{"positions": "rope", "bias": "none", "init_std_o": 0.0321, "init_std_down": 0.037, "lr_mult_qkv": 0.4, "warmup_steps": 20, "doc_mask": true, "train_tokens": 683000000}
Each number is 128 + 24 x the weight over its row's rms, rounded and kept within 0 to 255. Layers, rows and columns count from 0. Numbers have three digits each. The size before them is the row's rms in percent of the matrix's.

# down: layer 2 MLP down (transposed), 2048x512, rms 0.037, rows 1410-1462, columns 384-511
# up: layer 2 MLP up, 2048x512, rms 0.037, rows 1411-1462, columns 384-511
down1410 100:125137122132115145155091145130148150145149106117145141142132138133150174127102150083114122101097149136148129151148096137090124063084175146112122122112121145124137111122140149136175202101139136126142139122085147078119147105121131154115136175075143151151146134125138143132137136160094135104150126171122103140179117125099129170128131090093125103127117161066123110100107128111123137147098
up1411 099:152137138088146090147148125135117112078144119061114089149116143110138118133146114054138111112113137124146125116115138087127115137102106145126127106132124116105078126098140130099133119158114187123086118149130129134101168124120137102104132119153121145143141123155135131089127108151103127120105115170145140146157097165126125098132102141141131141136139083116139127119185121123137141144137
down1411 095:138121117135146132111082149133157157127170112141134145152096129149106142115134133148121117089108145103173076100147129123148144116116171141154097129133125169135100109116118093126147151101141118135111124104143113116111098145143111155084137156102140123150164088102102110183116130078187125141122106149152194140148164150137138125115136148194124144132157132151141148148155136128125113139118
up1412 103:136137169102142150151098125164105122113115144134117137094099111070124118117147112096127133130117145127122091128145148132129125160104114116106162135138117142119126135147128074148141112146186159140113125184140078067089107159121091147134127130103158110153139136132114135167123106126146125143128109114120136154148144149095153145152138124166175102098133147067129126168160076137100124120135
down1412 101:118118126164157148125173136140161138122172108105116116115189128169100168130132131115130109126163110151125137162133099149149149161124132125133113137139169073154123146117130145094136102129076121142161144154162160145159108126152123123153109143095131103104135120126128144140136149117122143134135112150127161143121121078150131112131111117169126132155156160111113121105095157107136166125064
up1413 100:145062153156135132107123172123106083156137146133119116129140124107179105078176097081113119099087148109150174162156141107091122107119162110169152132143109095108115111116122122133171076156115157121110139129145117092129087147130083100155128144089127145089165168163121129109114116171099137142113127104153128156142131132146127106155136159140098109122128137112160110107120125084178130141096
down1413 103:136108124069123114161114130118151105105136122105124129134133134114121136157143145130180130153132123103106121155112138146171132150133112119130119113123134110156130180133148121105150113130109105162140157145159125134148155107123120144157160131092112159114133122114117127162103111096133167064111145141136128137132148117123075122076150166115143158145141128133090102097160149137079101142151
up1414 111:125136131155130111111164164151139163094157110079150139134143099110157125148093097090126127133150146095158106076137120128137147095135156189084154145153139134119156148142155145142113112100131139131157102103080079125148103116130157140136095141123151131106095141107131153096133121146109138123092105102124132147135104099142110166167157147120146145131158141128102110181131163132126088137141
down1414 125:187162103114111159175093116120103146128169122151136144139155152117115166154128135147128159130133120152125114148095116190190099153120132126165159086151110142090100126148128141126116095091147128108118097121143119147126120110114141140147125107072130151162131158096136114134112146121121114113113124135150149167109069129131170149129159128133110128121172135091133108166119109121120118138200
up1415 118:108097120134134137120076109089131168087129124116115131111129137113104124124125109127132074164119135191098120117104142114099136121164106143145139095147095144123075121152143091095131161114146095134116118191114112110115143156128162088117137092111146154148144171105180167108110158136133109146146094154119110100141119115144099112122115164145145163131140088166095160103141134117119140140099
down1415 116:115100100148118136170119127130188128149146124109119106117160129110095134112099124101138144166165114107147142110136151178103161085115146139122185110151147126098059130147087134123067144172138096135157100113086098100120128132121131123166124053094118108123176129128108139119101124118178143134131164138147131129135110163104071159105126114118141124115131127133130168142123131089162157182187
up1416 104:184132155148111154119112104133133146174125128149133135132096131103120143130134152167126112138136104112083112130132124109092134152144121133125111155086113115174149125120144085126130131093148135182158115090118131132120164132151090153149145121135115178128182144162112104133112102139148145201135133172154099143136115104097097111140118094117134149137089108129147163147113105092117125141157
down1416 103:144137127090135170101145129145096124100112129133109145129134087148142104167115103137138157152140153146102183147150135161111155153143159106093155156156117109092073147125183100135132149112169128126146135137121136141100122112133156137101095113128148156161140187102148127116168081142132150105143146120113134086135115139161111120125129110138161114125133142152069088093142099103118125121127
up1417 098:117115083091144103158198118116122088090136179190158114156153145104084144081175135127139114123082117132168117122114122110109111088156130124116107079091121129105115139154128107102134112103161147136137136183143159164108105108154078128107154172132153097141118107136142158140076153139103109145151127114125162125121134128123124130098099106170154139110115123162106123121072129135131166119184
down1417 095:103151153087107127140101135143111112142097138148195113131176133099133116139123114127148125136125147116154110146136157197143151152109147122124158123136118131126114111150154139151123138160090106129111161090124160235118123107087142129130160096101115112148146117096140110121085144112125139126121117154090109124113110161116123126154102150133120136146113140159114187126131155115078125125129
up1418 109:137147119130130120140107175156107114131144114148091126149115153086125122159104118112129127138137138110078099131107113133166111111102142125130135153129125120108119176143171123144114147116128142141171115114103068154135155142147145164114074105143139146115138163092124174110123172162122095159134118109127132140114070121110105159152144104182154153148171177132133131166104169108131107127129
down1418 121:168108143136105139155094106153134160103122137090126110088107146137101123144159118109136137126133147118101114172081087154119110143062155110122106135121107137064116146111129148135130134127108133117142089099135119119139129109087131101171095135106139094158117176088064130089103154147122162140126116141130149161125079135145125137144172146097065133139134148153118132151109147103131141126126
up1419 113:143094106130145141171134108106089119119138067128106105090168188147102089133131074151143104120096100139136157137145173086121130104156115135105142143143123135113123115116146168093109168135113136123144099133127159158114112123136137099117148111127119114127114150155119148168146106112139104134100127112148097089132078122159133184160126162164127105140126149135119130171114160145114167120166
down1419 116:144125096130115135137132116102110144095111157147183119174120150106149126140106132137068157178123101105111102123141077138125160128150067122108150156079115112132113175139142091115106108105089096129122117119128103141108132132100130111139100117121142152099107102102160114122122151129130164151141121161075130125138116146088144095157145181102109103162133127098143150118132158163126066125078
up1420 103:154135145132151124093139120105117144104116146152108104093115138096066148138125159129130140124139102122146146159180122118092107148095146135137088166156147099132073152153076140116167172146129118109144151148117114152127084133149116123177166138146095126165140130124102105113144116171129102135122149145093143129107151158173099167125111132144136137148139122151092091127099150156107175115096
down1420 108:165080105118108116121098129101133116132128153128154125133107101200127064125109107137127130149105156105132183123077143126122132105176156130092134123106140092137129130122171097089112132167166162107156108128163132093134144152134122117160125090107141144122111126147150104119121100134129127095132162125108113085107156130114122115102127153127124131155128142113130089111165115128118152107110
up1421 105:123125123116114126138113139160090081097166119134158152151132102097107101143182148154080081140134123115150096133100131114113137119134128108093163076115148122095131122144118138144150151176133138136131121111142127126149127121137143120129166145122116114155152117149156173110137142164108122119150194110132116118126142118120161131146112128123118129124132104101133143096131130154114108156135
down1421 101:128147155113151095109073099112107088135115148171127140173135141114144151137142091114108125130148104120112112130137086125108144107116124111203123115150173114150115110113126155151140097139128109211130120122106126115126035099093152136128108110140142104109117115156134110126124137123126147139177096124142131120110133109096145165099146127105118115125115116139130160103166150088129121099147
up1422 100:134122109147070110137134148143205058114113182080101112106083079103114135136157121147093133132152138162111115105150089119159126139160100142111142110114118162089140162116176160147153139143112121153147133146122148156102096142129149111121122132127144081147125102151107073105123136140152096124147155158148128134174104116126133126146132118137094118122216118151169098145130141132111162152112
down1422 102:127126085156122149140140127172074130127182111107151161118124196116164131143151146131162108160100157134138113127114166125117117121144127121103170143105131091135104127119128128126091131106129161084117119140146130154143127107108103131137090128140148156144108156085089180153104129131095176129124162097122123106123139172125124127109141103164150161118114174096090151097129109138123139123126
up1423 100:170118132138133091120122138136111131111129154131117162119131144078094117151100166103122154110107168151101110169149092105098137131143133161144112122109161152138099116142149104095111117114095116142111106151151142174151153144129138115142180143116153121079163085144145146102129103172150099137127107146130127154092148141145147108115113160150121112159115138069114182137081116118129101176165
down1423 101:150156088110170155108122184131128123107109108143105119123128106105172105130148180122115121138110114110127104131129103156113141108099160118133129089105117100133140085124115090122111163079121143125167133182157105195113096129129117151159135138133081102124130152142145103105177163120143113105125160141149118127153112108139104137148094077158110171145096123142149126107139103119138152115159
up1424 105:156140128125153135156125158134081156127109104124128163098133123141160074125112181138128099130119161124117132145184121104172106126136203158094172128103076110147124127131095146113147120113115136163141090153094128125143165110150101186127124135137093105137122138134130093144091125119140102114107172129149148118133170138142120155111111110170137098126150111147117133127050140110136121143157
down1424 104:137141136119130165151168119135153160093095112125149130097101129159157143101156106134113142138087153124165165140096064167100078110137127067108126114071104076096115130089126095125094140159135125153146134139148111123117097129127115131184155137108108099132123107138146098160141084137156127132119112094179139110141119133170160123153099121141138126162087146107111144138108136087140124119147
up1425 096:083123120111145155159083127130073095131097150126156127107142103121151125114142155131129150133109099126155168111109143104132123120139098137116128075106080141110087155141138130146077174185132124103126154089160118135145154124140148138152130126150170163092138143142081133116124111143148101110127140117122127080150098110132096088151120130116201145130140100161194144136164138131160155148126
down1425 094:154156140142107117116142168147147147070136129140102131112119189155097112114110148095123132166133102153117099145111124137133129091120174123174116159128143123145163099111153158114141135125137149172137160163096177086137121075147118115119110110097117128122109130117143108138084112116105169125104104144124072127111133107145153141138124120145148140116096154048104094144124124118115106139119
up1426 106:123111098092165137124156122146137112152157138203104114099064128120097157137114171109100131147127145138139086119108126100100114144138127133092163176104108152155121125107098134136115116138137159107121141100114153152110119124125142141157155151165124133124133169144143094077133132064159112139093148080144144141093153146115104083122131157147137142141150131171139107091135097112100132124150
down1426 111:066100124111114058152110157162150133131120085141134120158150113166118117167113111127101184117131133171108099124157121115101152167144127117159116077147131161115128115184103137147114114169112134154123107189127116171132112143149098097107113104188132070097127141113148120094141102136139110146115144105136148162094162112158109119091157177133111155129116100126122088110112157099095149135133
up1427 101:179103140109126105168122136128105155064109081125092153093121124104153116155099107180113117162071112142144120142180143098122121104086137130153105143130147111122133138125107113092162153162164132124158112118161080131136146168136096093100113120136094120095183121131120066145088128148179140154120094147142131147142153149187157125159138120112129161159102148124131150151118178134145136155142
down1427 106:078131107104104123133094140091109140113143162177112124139174114149144105152137126055128136189138127145094094079085122165139111126127154145113120107125104129152121120144166117138147134115141122167101120088139148141124128105139105167173108115143192076162110125180104116121150120150090138118112111122118157117122145124153093116154128161118148191106152138095115126112081138122156105140121
up1428 100:166134099192107117191134135134154137078135109108134112109143134146096159119138145172131136152128112158135160155170103115112101099118121135099139154065137127170104127125086116098156146155171144159118159146110121118115134168127117154130143129173120165114083126136138126176121136152158102116116148142133054109092089102102119119133103115127093153131121117160172124164127127129098131175114
down1428 092:100129070166100133115099172162132110126159124142128094141123094128169110149107123137148124126124137119154093111100158115146146159131126083165137122137086131084105160133130120145114103107109108120142076090135113118170114098150107110144120086105168154134129153130169146116111098155119152143159124099085173112158157111093122112122089152119137122151148092107100135123112103130152184117139
up1429 100:110148118135126133158149127114101126117141163079130076163151123139133116111161165157123120149140157116169133120175149118158130165162095128135169163117152106113105103101189119099154102077133139129064119120144116131145123128133098112113072123122135138119123151123144122156171112143117129155090156126109137127118094113095190105135137107153183138149124108112106183139115158095173130101097
down1429 105:141118102116119142103130085107134106100120133076130157122092113115121152157137124166135124103138111167191116133131112105103117118170106155154083106122084140162145109113134094127131130130113139130160085096112111115175064158132159157139158124144140136078141129117111086105134127103180110144096137104132130101128101139177092141112109100137096128153116150080091126148153087132110125092094
up1430 096:121102088089117078141166126113118158067115114134124105107135151151124121123095119184120123142091172136112134121079148112123101113187135118134129149087135125147133135146063102093087144163121131101145141164130156100152110094101144138136119114179147128138146116114126151151128105118141142161118121186145135144132144161133133125139138099111106137086112153109127138092082111119106123129134
down1430 088:126136120116163089072140157155153113069153126131139161129123144129145141172157137142132157109138154073091109099185148149086139122107103089111147152146129105109125146142182118107108103109165114109132132110161137131081137151073124129177148164083139117131113092127168086127114131140149113120129105104140119120125143112105096147136143134109151162112138142114138162098143053105132081154141
up1431 103:181136132108147128098122141171144140150136111137133117163096110147135117145111118060098110132140142158118091157096158132098122161127151155134117127149130127073103144152171133120126152103156164163130132142102128176140098153133099111101169161127102128100107124136108140100136147166122112156110139114107097102159139122156122109138129122135087131127144148097136083164094141170121124146132
down1431 101:153163118137142112112133094129111136123121144120127159104091142082149105127161111117130104132132131189120177090144156114120175099121128156134121129068149143173135130106064175116111106087127146155124165097094103144109134110136139160139141101147096136110140153099134125135141129124140104140122082106145127108155137120102096108141147103162122103126125102150123122121140157111125113149162
up1432 105:098135137079136109148124077128128162115146093101129137101107148160108122136130182102118108062109122133099098141159074117129124089142133153125131173118127083095138157117093082121172130113100115169127154132092196137122139098154101130127102138092078164133127142154093149139125111172157133145130150119133153105143172137097157134157161119129078136090140164137134136139150093085094129132120
down1432 099:118110126143142160157131118147115169118133116120161159132119167146162145089128164126107190125123176093073119152098118115111136144162141154117122112149128129142129120105117142133143122134105138134136117123109117106131109167136093129091116095101137153150106114121119113166122101120118146137179114117151123127084144124140118136111145115127163171134104132125166132163090107116135146081158
up1433 098:154162161150122147105137124129171139162096121131116134149099125130122117117143112173103119104125150143150145165119105111130150093094127120139124096127132132126110117138139124150130105165133132151099120136098116115109083124123148148136137119146116152136126154138103138169121111100114106155122163113141130144187116130100097127119141126126137113119124174104128145115157139123117171115118
down1433 103:094136157114097119133176122172100145117143101132099119099122100101109134143116129176149105167138125122131169134163117168135131120139117122139140116105160134149152104137169134129150139102157141075132140087171060099103121103152073151108127125071117153149125134144167104101126134107129121104128124168108129138124155163180158104125149140137122141141138133109122141153128134144128148120136
up1434 102:114106136100122088108109108154136132123131150107096070166132137122151182158129148127122106142132169172115121155063122109117186111120101156161104150154104100194162139101169105123134098152147076128109139089128140134137165104143115124112091119112098130164096136171159135142104110170110109117155100135119145142131087126140109123085127162080125127137104157119131117151158144175125115150160
down1434 102:143144094126099113170132133111146167086108133154138144125146112134111121104107175065119072149136165131101129122163143140146142082128137101145121092087133170137103126113138148118121098083102208131130130082111104069125121152137104099131143147146096115117167073141174072077125108174139121155096158165132124062147106125146177110121128108098131146116169141126141103170085140101126118123132
up1435 106:138110085133116145132103168133125156128136102122111126154135144133094186160108135139100117135145151132105149112093089137154122121124162128165154083151136123056141085162154151105127116146161152124148130163114121134079114112107135146116105122102131102173132140148122106148164134132167126129152143121130148135138112111163163117094147143116110148130172141127139131168160172098107081094114
down1435 106:162167129093137099142161116140169109151135090160113153139108145160141097102141163144137157125156113130123142132147148116133114148114101150117070101127137151139074162123142159162097125198144137154137153151112192109134113125131076151129103142158107193140114109087091148131077133161111138127149091126130128122116149147141097141134129123106137118170146171155107100118160093094113169110153
up1436 094:153109120163145158175128142136103145159094116113108140124093123123134160125149134174131125117109139138143085125146126132151110126156138127128068144134137176148086138146094104120147052125086143148107117078120134144099109137104116154145146125090102163144126127121112117116131147158106098135141132150154155121141153105112098142112132101141064135115143120133114117100171099121146132142144
down1436 089:151114157104132083104124146128135091138152169130118109163135162149117122116105147097121121121136119135112135121137122146137121147111137133155160147137114129153120115150149146113117083125126106095137162154164116117128075125162161120115143121109127096158116129132114110113154082098135126126115137166108144117106135145119180119118146160114123113130092134152125135164125157110088158125134
up1437 099:120172134091129133137167114113094095145136140120133085081125156080136136130103135127112134174126132182114152113134154123113143081112138053152126163152144138108123136119134160124082125154122126135160135144104173145111087129115153120106080125106168120090148147139130114110126195132106145094131130108104139111092113097102120125108131135105142143124150126138154092129135146130104132150160
down1437 101:158104086110101138144138133112124156132094128153141136104154100133116107119117094115110136122141121123129098145148135121105108141139165160139149119168090141121150133181144083145119128123119137132177118106121108087146160068084124125126115130145170136145131158108116162113129104107121127132158158161156124089113125116130099134116130130050131129141066155128129150124145102118153126126113
up1438 095:100109135134114117151094141133129108061203153120106121135128177181102151099111122143178146129159111119149163132118173109124136170163091141125156140177074116168102145138149155096142111163107145153113128128132117162131146128141136172144151086140139112132118176123107142130127114141157161129170117084137076143134159086139129086157130138145104117095164136164128129121155117139162129120131
down1438 092:133142153145141197140111116130116122172101110115118142131147118141157134149183140148125166137103161107119180109126160144116117131116132110144150091075155140102134100170144102109128147109130099139127091164158158147135156125114142105129144155127087156092160123126159132135100130068115082173106160126145147146112160103135165138081147133147139088165119168133122111145156160124088151179137
up1439 107:097135152114134149134115129151130075072114180143097129116119136152146150095085080140111115153130144161095111135137130116126100157131165129125138070132146172119142121156143085085139118156130102089101176072129142156145115131150112137158137145084137121101101118137169124119177148120154121154137134100067139151156120174124136076095097121170117084137155114137080135133122119153139153141111
down1439 115:142163109122158126159128118117139148156150114115103078116152158099127151127130124127100118141141152138134113176125191147107137136160101033083096112173105126089106112148142129099131113133126119111175145149117121130169099145098127122147138146102148126152137143113124103127146135112173131097172162088155076141086149145113084105119140171155128144116135150081134109158157146120120092158101
up1440 114:217118117102142102138169129085144173114154157160143113128100147096128128129116146162155122095105078120106114117160143115118127087106138142132080132148106119147102163133126126132115130136146163160141122140109149167102124126145106136089144138108135120172113108171129101105114138114133138084175146091148121116143140093120141093090141126089165132127102167116168171079142122123135155096148
down1440 111:140121120093122188170182132145126087150094130149095137128125122093137127096105157107117148093133119123140082145107133137140156129128120114114183106103143103136119139136113115127101100132159164142172182120116108172151099155149128153129129087159126099142141132159143110114148117136144194108158149156154111131124098116130095099110141147159135112148136111098169150090147111118139139102179
up1441 106:074085096122134116105143158133107159110140146092131146130095070147115091128102125094106073162094183169161126111119140095107109103129127145103111119138112131101100103139145084106165112139145131103134123140137144133135145137148163151132122121137189135175126148145104135150071148158129120123140126108134150099132142113087130163097177145163125171107159136107203087120094100099118115135067
down1441 108:139136153104134139144106161118148168120108124113125153119123140147121081158149141151141147113156137134145116114108131194057081119106158109130127096144113104138123108094136138187111151127156118143159135185109150136096102124118151111156150135113124097119167115162139105132142135113174145133121116109148136082138080169105155137145104101136154083072129136098103140130103117161143139182110
up1442 092:108137124114159121177096125123162100123115107151112101158134119136136142108160120164129119099122098172113131143125091142104147133129130122148132132104120146160136172108108125110096145126136135072129135114165143182156139075127080140152153141120122130115104159156109144110103099094097143157146102122099100115108140123112143175118116077113098128145087162117126119142118161108099133111156
down1442 096:110118153162130146163107124151127133106092167073159104089122142152161099134112170150122131126150058143085156159122156112132105110145092136122121149117148147118129101133137102152102117140138123169113118143139135140147170142124174071122139080146101126154115108131168129112130199115133098151122142117193152131111122144132122097177147152129146143117116108111139161113122131175118117133105
up1443 096:147094147144143123154139076121122116143108142118129131127118107147093101131147127060166118130143181111130171098152077119149094114142137122094127139115064120081124114100124079123125128126131108118074136141096169137070080093118107127137140134122129136159161104117126139137105147144132109094094102120147118125116111128135123139129113106175154149120118155116131136133148182076133123120128
down1443 096:158124091101133142130131170136142128136166131131130107119130141094151145161125129192109134124142063158141109111133162176157145141113109104155123141165132110183121149138138164129132086125137131124124120111166087119154169155136131107151099127132092116142087136139152130112154116114124154142162124106167089147179160133135135086145138154106122122143140142142098147115103071147136139153160
up1444 104:093147154129118147117140121089111070150114128124120123136118116135107108112150101213119169113130141147124154082102138096135151134121098154093134104146135112117131129156149167147140139152129070111120090133129128129169090104110130118144116115134149143132113129164147130136161151187099115089122103129131134102119120176129119153102147170159163118131127103135104135174151100114090175117169
down1444 099:133135088124105080167165110096138127113137137144104151085128090070104173073135123117097095152100110159133120137156117130134124137166104119138119087132164119189140169118117150121119127130145179117106162128130143151116104157150111106122143147122114145124143062138159170142103157130152124088183134135126139155091129141084150135129145123143136176176141149124152142102148148155111107089095
up1445 098:112058156159139140115067104111109118111169127178116120139111136151149084170137128142116149118100121130156127131116138115148126143129149131141145146133141137101091105103116102163142136134104103162093097080091131138095142124154154136139132076098121156153149131102153096130121125146134109145101099126176172115144138104149146136152133118134131124117108112117092157143139148158138096118138
down1445 099:126122094154127102138153107103132085106151131140172134139131146143117130127143133136146178099157096121179097111146134146150109151151151140099158145100152158102146131128124113114171127176115115094072116091138135140199103119124115107134111138102143139130149119125172144125161092163140082125149135146128125097109137129106141132125110138093139118124088107169123150117120154117096113111103
up1446 100:143102109125147151117123121122147107161139127113097134161156096103137141122157170143092094124101116093124110119173112100121149145100153144149124132156090161119171132112151150156121144103165147093106092157136108081101176175108073179133116203104137099112124120121121129091131093151083108091134128109151131104144134166125103110127134101128115142118154155152138090149095127098126145115146
down1446 107:113148149126123140098108146161093130129130146101176135145152145081145122149146124149165168097126112131163134119100137113158153106114159086094138134149142122086134108151133163093154178155130084094124117104141126130115096085174115123107134119110117123140118156160080135197110127096125106115118141134123110100158114143090107141151116134105154150117131078097128116113133101144105115145122
up1447 102:130133130149126147101127140123171128164143141150110125140140148135069115087127200141147142068146107103111168139142093104140086122099133143124131086117151126122120095107110132133115036122173170127156106108106120091133116100142138110155149095107150119130108118145111155135077094131106145088144182091157152169112147149115143092104112084145147141113150126094133107126154170103138096125159
down1447 101:103143096056157113114120089116128148137166168133109102120154141137175132163128097094128132103119112114156117127114142141149093171093137136132112171142141131157100137118101077103100128124155128105157135137105147096109117168089162145097131126166126129145155087125160085095149166138138147199111098096118128114083103160094160121135121105149105100120111138135094098137129106145126133128128
up1448 092:123136143122115103160117118146139127116109122120144105133151139141102133117102094113115124129128104115168145081179134118151116118136163122113119125150138116115110145104136120152143096132089122164145143132123162119066114107138129123133106103121114128136130105092108128128116172133152138106135065132126137131125136155096070139144122115119145144110157089146133131143133146166154125102123
down1448 093:109105141143160141129144136115111137113162134129123108142114104122154140127141152140142147106144153134110127187065114163093138167106124147150121150096094123122142125136118115118104167140135121114126107110134125153166125151113115145126137141116128135132132153174134152135156135156105145146140154126104141135144113102158175140103122134114110094133139172135136125130130102076071133128116
up1449 094:113106116154109176145144145124091081137143102140142117109162103141091104098113169121111110146094126140114127161121096116125115122175092135137108156117150139127118126147139119155131128133117136134159085157119127156123153149128119151100127124118157141112113128172106142087094131130154143159124144159127142127171116129138146124098105131101146099105103160127199125119117144185134157124134
down1449 088:168127137102148108170118130145173151120125147123128129131093161099140105165132130122160128120165117141158165095113139092128118140111189105098164147126126133125116139152113155136134120167121114122084166123142103113144104109161108102134149160143110132166111115085116133167158105115074112123103107082126107145082129142128091147168140161133122174129177133177088123130144123111141127122146
up1450 102:123098147166133158122143120143081143117086135111118150143108154114119142171123105094088128139103166166124122112124170117165152148145131167126151162119131070109129125124149104150099145137119112135101108122161092118149147103142128133135104164139132126139106089101125149146112107114094148138116077106137149145127124089108159095138127126199111107107128136083108099153150103131149170086146
down1450 104:148147129082129128132099156092122124080118152102134144118141166129119132122127153138148149137146122136131093127155084163146081153110089153127153105134141118138120116115121159091093140117073126174132111164184088131099151116125157152088103122182101143141067141139118129138098156156120134086121115073108116119070121125148131114109103145173095103147138122112118116142133165163134120108128
up1451 100:079138126148124113097129138119097108166115134112074085145138099149142146124159129163130113141128098137148119108123178133140162154106153158107129100136147171092090095130141120149163161091122144131079129123173152098140122119130165110141124075097135125136135099114098135075083139133122140119139119153126114127133125188142124148136115126173099122128158098106125121134107151133139161099140
down1451 098:132139136101058137114148161090156137160086127098132121124131157109130116143097170118118079176118103100140137168121096119154116153116130130148122114123124139136144139152117161087101156141105107122126112133128150124154132104164121155125106143178117158139087148158111111121117116122124092082170127091121107100130144134132128163133145128131075137093100154136079111154158171145151093107157
up1452 101:116147102165137121083118108136097137106101113089110101116133096129106127098119151138077115129149155126108062127137143108105161171136090111129105190137095148176120148143140123130136144098123101131138098177118088121129142105164089160186099104138114105119126102090096109071093146182123140165087138151174128100144132123133118076151134134097119137164148092134056148100099105104133155138153
down1452 108:117136108165107113126107165114126110077137154111132109145108147100100125151137098156151173132111150161152109153121141154140162164156098102114137117144082133116126144106151135126119122128130131120154130119117138135112106119118137113111142098120123085133078134130101113152144090143149138177104103123170116150118112100103163095159117136161139118102133138164095157159087122117135150107148
up1453 093:171117115150140131188162171135092099135138136150130149181127136109096088074126106091187092095117144109157114100099136130106115134133123156147140107093134128139132150106143148173166142188115120111103178141125130159111101128150084124126065141131142118113146108128090091089136127130169126110101140093107127139113086132132117165133142145079119133107160116187127111176096163148138159153166
down1453 095:102148150064106146068138112141120174095136128128140123109126157164123180154150148118098152163137152128111155169143099106111150122127139120115099135118155141115146129170130114079094135081138125115121152104119146129121128094109158166145154116103124169131114121109120165084123113141111137110127113148141121120151130137110157089094079092134134112155135112108150136114130128140125128129111
up1454 111:137114124142124095105168135162113157155121090143111117172109130135166125143134133131153129129152114125108146109126115117150074137129136137124153091144121114102120060148133158147136173117092126113124136092118132129113141123114144128099134139127159143108083090131112165167145150115116157114089146085143131149144109104154150140125120142140108169113106135147148116140144119128108155112144
down1454 116:115129081168130086161155127132107127141125162139087158089179141135164124079130146139094140110115145152090099158127166112118113116139128130147128118138098127133114168114135129139111108083125115106126128117088141167097085159110133129151118114134083134150154116107096122145113129105111140120160141115136125129111110142163122134095162089114117152110161133097116094109084105068100130096158
up1455 101:115126131102141125177134117175140061155126097125155131141120116116076087124117116133108175128134152110113133123163145106154114095111173149142101131118155118163108100122120111137119100148160126120108111102136152125129148078135159134134121182097141116116146177147114139076130133181117156121128124126143068111110107152124135156125097124129125140111132117111136096110143148134137137160145
down1455 096:097108132108100149130096148119133135115093161144139121130119167143154129154109135144128105149149112117105127129082144115138130154118118140070125118091148135162152121156156143118149121128107133141130107099155101093140073110114131117165109129106123088103140120109142089134127189086147097134152142145129113142099132093076100095140091098122124176137116167153131152107175111109148121109145
up1456 097:107119103148119160139138112142096171120136112065128160089131154127137100156173136162084179170150141179103123095139154141119124100078106135089121157162106127122162105130174110148096082141133144152147117091158132093117142124114086159082187170097124094135107148120094169121129128146081132126122082166136100109128146120139152114107111126151092100134134135152090133147120131161153147071126
down1456 100:170216129060144158102123159132132109112153122114116086157120118079161141141125132146106098142147140116116057129137090107130081153166111127141134069107127122122081141122096119150178146121125143121133066148165090138111138127179144111121123098112078148105147136141141150130143080117152134090134150098141162130134123118147112153122157134129122066150098091127120113151118150165126053110116
up1457 098:110157100149116139170146148155122106130098178137072129162104125154103100133136133174117136141178169093097125162149118123096129129153129087156095134147112148128150135127098106081162201145120123118128157131158128097126080098127144114118134133127131130139083152149133142166172122107101110096142146132200119110149193111109122109168112144102131133128150159137167139113145155112117098094099
down1457 106:093122141145129121155096102123146116175126091134096138118102166125132146114131155107089137130118125170144110124101139113146134147164129102149139129136131145136102134077101164123148133102122111175170118147127101181125153143085121153145155166161170096154169104107135134120151104127141143147104124110110096136119175108119122118145156126157169141137121174168145099157115151120158113118149
up1458 099:147153141090154153137163128099107128095119133181136162136155151128147115149094144145126154119175136135150161146155140129144159134137155156153098144133162144133181176131104088102130104108152114106125123126135123150140132126185120132135109126113144142130118141162146122154145079131122164123132163118106094102097116120148091126137137147110119147164137112136136132113147122146082128142141
down1458 094:129150105123096117111120105149112110149137118073100092108106086084076133115098108108089087164140160144191098121138113167114126166136121096144106169119137181053129112161163166147129166131122137159157099100130110132107103136081161154150120104139138154154148131090100105102135160143131122173107118112112148198138098120125160116146098138164136118116121167075124142116127112126134106120133
up1459 095:113131165105121111170145168097072147105156129101108159138141118137148091100117173139114149182117183138063131128190151150111118146125118161143076126125118145129122129116120141131179105131111103126162085137143164145082123101132125138114139159118120157114131115110122190124165121103110080180175107129151119136163132161124131131108101121153111128085156139104089076142132112161083088115116
down1459 100:165188070112134133125151107141161148153126104140108124106149204155160147111115131148107101128139117151152099098145135134132141173174143122151104158104142128135060120134109148185135114127144132170127103126111094100171106121075112117102124171153143104145174146108132121110122101137121159114099141159127130094100143140134131102116118139134150172148145092121170128148108103137169112126149
up1460 105:095113110160093135099116117109152120125123110111129138139149120119108082151122138142133151144150119094115158133130140132123125129088126140128110095132125097118187108169139178134102099104128132171104166193156121151159117137147161162142103093170130111144114107130169134107134203188114096136108122141157120062098150093145099129137154108149134095152170093146130100130106134158149115124158
down1460 111:109129103127116168123104138116125113113133093178096149147121093109133132102123169110150121113121113161124131119113094173132108160150122099141111114130141139199126144164106115137132134143121166109137107101131126111103141100123147101117087136147071112134069121119127102086154086107125147131155099121151142159073126166155154147115188161129165126109171162128148136150139150152141132138147
up1461 097:108102101109177132121109109166137117182072127137094114101118133134104082123107102119146138103096093156115154111151149093114120102089142159129132128140204123143147126116109166156121097117180113089129122129121138089128126104154129111103123109093099158114149109142141107125093138161139133132168097098118132153123140160131083167133124158099159140130136184136112132128114117111135132137165
down1461 096:116141169140148137115152145103076082094135119125164121105119131136128088182145143090112106125147101159105131144165102165152172147068163177144124123101142115111167139128138116111125144109075168119139089097177180154115124141139105148119138183127157153165154117163166100146098128107101131093129131133094143137119093108124100124111148132092127142134144122122124154161144115102150146152139
up1462 114:086109137115138070115114133120103065103100120144144143105159172149137132143157128150138097124143140148054125118085093084107115130074100135102114105143120151148116143142133125132116111138132106132115132132120148178119143132094127131112147112118127128134147134094133138159155155122093128080148134127092094099127112183165172151133140138102155135137155097134066144119138132160121111127147
down1462 112:154145112095147135166111158137081123118101183159088110095149154141147154144098166142174109099149116127131148106112118108120128151089121120108150133121127092138142136140120140134167101110125127141063130151116116150127088166113099130111121144069126149119101105110106151134115111106156096108127111116164147091125164137116146149164139162130129162164097089149133144175118126145135129085155